Each number is 500 + 40 x the weight over its row's rms, rounded and kept within 0 to 999. Layers, rows and columns count from 0. Numbers have three digits each. The size before them is the row's rms in percent of the matrix's.

# o: layer 2 attention output (transposed), 384x384, rms 0.0383, rows 18-21,81-84,145-148,209-212,273-276,337-340, columns 0-95
# v: layer 2 attention value, 64x384, rms 0.031, rows 18-21, columns 0-95
o81 106:510490495588489599480508536458479498494457533535486584444476522594532526530443491513511541522509446415574512579495460505527511448484467529504510451509519578546538514511494535439518516504440451466500470498454511469514492515512441503511504522540522548448511436476483524475483491507536458428
o145 090:504414476519440504493553463483492429441434588476505508443507472509468515405484498469483505478408524443493471472490505545525453457506471562520482531513462533424517443562508495488534500519456550475546514473502530550477541460539547442524542535527463500502534395510521569496503497438423522540
o209 109:468530494529576551479535584509475513455474553554547464532520506545505506585507547491564543497560484455538496487485529469506507441485481436478500520455537469521530524574455487536439490491512510496535509557491510480500507475522541537495458490504508489518432561468427425468489484547522473514
o273 099:537474516444441441464489520519451476466528593461509433520504471558550475484495527438425475499433497434508488504549469547510426574469438462559507509557576488515429531469494486518519472481438387490543490500517413465472532469519495494467526498522478537473539494450473549508501515441526548553
o337 102:470534465531485539551527582494531416506509464578547496528445490519499475526517539523549512611470482492540554507549485448499544519455476503532504576488581397605533491527484565531454534503495515557507476517526446474492473459472482511490487486507473543450409426493457504503509516556531485368
v18 102:569616486492522565493448504502465517540504482537596601495450554474410468537520503465515493441499500492485551490503539484461513484506478510602523460492450483518446583553480542513552524458521532507475470474436471454487480537514570508560541569530495452494524526492523493433466530522528475454
o18 114:543504537496548555525487486470518511542519527517495513548520496522530523482491522495549486476428470502566494528501517503487515458496466504538510520449512467473522467443558455498504505479503496545576579385459545410472565500454552515494466477502531449498565514489535561494465501539510548457
o82 091:492508595537525478478515450525606442484483553434571395526538505543503545549569507550450508457481523521484549507445512491470521495502540467496495395484469474519459477565470416486498568527472479518440485445508491501494457524433501457470438501491502466477549432534525506467442533455448495573
o146 095:487511519483400479573518502544559470510507457519490439552503525517557516551432406533500491512472473485474565518527488447511516467492484481542533506462467553530544439490560453487548538517517468499558529505495535464439544464421460544522512503509479473459505471478554522513585571534535527467
o210 110:532500463562546501475540531409502463498465452472508539519476525435511504475465446467455534516534476480546465535487505456549465550486483517557500500458472470413476518506592510392521417488460506585497427509477460586452527462524536495563546537545548502546465521534547534538487484564481503499
o274 090:562442478512496452489477509511533510515473509525444444469452439472556479585460422543476439491493513457500477480527547480491504535520478535458519511481473480490544496566501563499458521565510492524509545523540571538462525534462518569486534456481552457463449470474473456527525512504520513532
o338 103:494474548555486530479508514503611495477502445473569491525467426488538477551502498397476530548466559462481538519471477437533480425503530491547508514550466538457466528465498524490543500538483529487537456588510492515548469460475524464532445508486446510570483514515554408511394538547559498499
v19 099:512528454474567517518512466512475494441521470536524495565528504483489515484533569503508588553469569452542526484446543478495497555486563494541531520408478508496574462465404499562490529486535534542483500509481508497504485501426501595536472507574569543503486571571530499511455455540520558560
o19 093:471398504447432447529596447455488521497539496516473502466487575537577470482473466512522468531496496467549508562476509463489497486565465519417517454525516521563503567516542516498561503530504505427539519513488513439510460455529411495482485484486494542503517520473483548513512482544502437555
o83 100:466488516445493482519456498518489480461488490469495468474509579475480503487436494489488455471515520505422412497455521476470559497555470528494506447541498439523490546501470447459425533571489561529474623512517507405485474500523524538537511486474521477452463477534522562564497463531497458510
o147 081:533509547494509417479520505470502562556503462530425502514446548505567517506532525513540473470476518480521490541487443473579458510587483441469449498474558441491389540537447525495479517505432508434430501499521521561553402454566464508509511517458528503474495486414476463452525456547480472468
o211 118:468549507543554536435479497574494479451527476528517486522520559480527524461587452486459542485523470479539518502485516538484504468497448491560552493552481519498554448429516546438507442543491545493511477478452440526464571485426514546521543482548455531546484469594459422492443447431519511462
o275 094:452559497544493482490490500478554581476435542524476541464495482600453463503498467526551467511495487503558550508467472523462544458492511461422462544471548497510407559505449474506521483547499416453452456427477500465480439492522518503492540534438498485448537447375522454451520547474448481505
o339 097:528519460555530456477403500515461528507484534466457470521524488383501518535452463520462484514499494513455420476544512473483476451443478486515467524518513498516552482524501536517495502583526534530481509489510538429553529441481480489529468509466426465482461537498445535529443563562531523474
v20 099:512519490535498435538515499504442485432456449504498534469540482454496513553411538506520427451507450570534478454539507495524507551559480481433449440460533574432544503527421479478494498467523484525518425520445548478480494483595525520413534526530464508456479516566478462465499446526476519540
o20 094:524483454536539504533485469482476509526502537520470527637511470515541500449518483456526481548543581435453518503517564453483514365465560490438450588518488479516476577488512572439559488526519491551507580540489473493514483603480509624477508453464444426480502458574500512520491455527485487524
o84 108:518377456512517523479521509509479536563471507547503478578493555548506427423498421532540588451486579432457447517512488465463546459526512486466509499490523560544539521535505478451495543478530599447481557458474473503449529538503485540514475545501552542525458493520495557537448422509505510505
o148 099:536516501554474516431437488459504517489532511485504567569529512477465509444550462489469531536591511520473468491474465539495535449496578498496446524547437494500501496489579561553473522455523475441453504522470506489506488516474479446534416411474462431528502522443448485546497464477549417491
o212 121:490436441475553520513542576550496484500468539501496481431536465572601508492536454546522448502511490515534536480498512505536475494504474568547448466514553473530559429499508466468527512480559596559504517486469524502526488538419468473520559508525442536486498544538515487488481494483525567477
o276 097:435525534446518512392454471447526478458533414443575483516506487460461478447533494556504515540526531497463531560439525462519446485454485496554496498507514434489477487535539524500488521491469444477492469467484455467518496520499546564484478428414559497490478470518428530546412495396476425453
o340 096:548473494514467501584520549511493513520541502572520538470540506494503454481390416487501454435498524501492533511552501443484495563475467473489518498560546443511504494485485394485479524505524494476575500456507478520477495437523424448469449543570526560486523495501516434519496520512531495553
v21 103:476569506498482455518556562428548478495486493485546480513458468465485538547539532491447503522571484485429516545509560493521444609461452434522443477477497458493495473475528438494490428579513543524491543452512473518456478438565461531500464466529497522507537474515582520537507443536551521501
o21 088:521518456461519489490482524548511452594503530538466506531528426506469499478467509488541508537518569549511577515437440404463503522476496449530541522553560518447465560503458451546525496474474483541477530504527488465543461542518539512481511525428432448464476537586533494520446489385511469522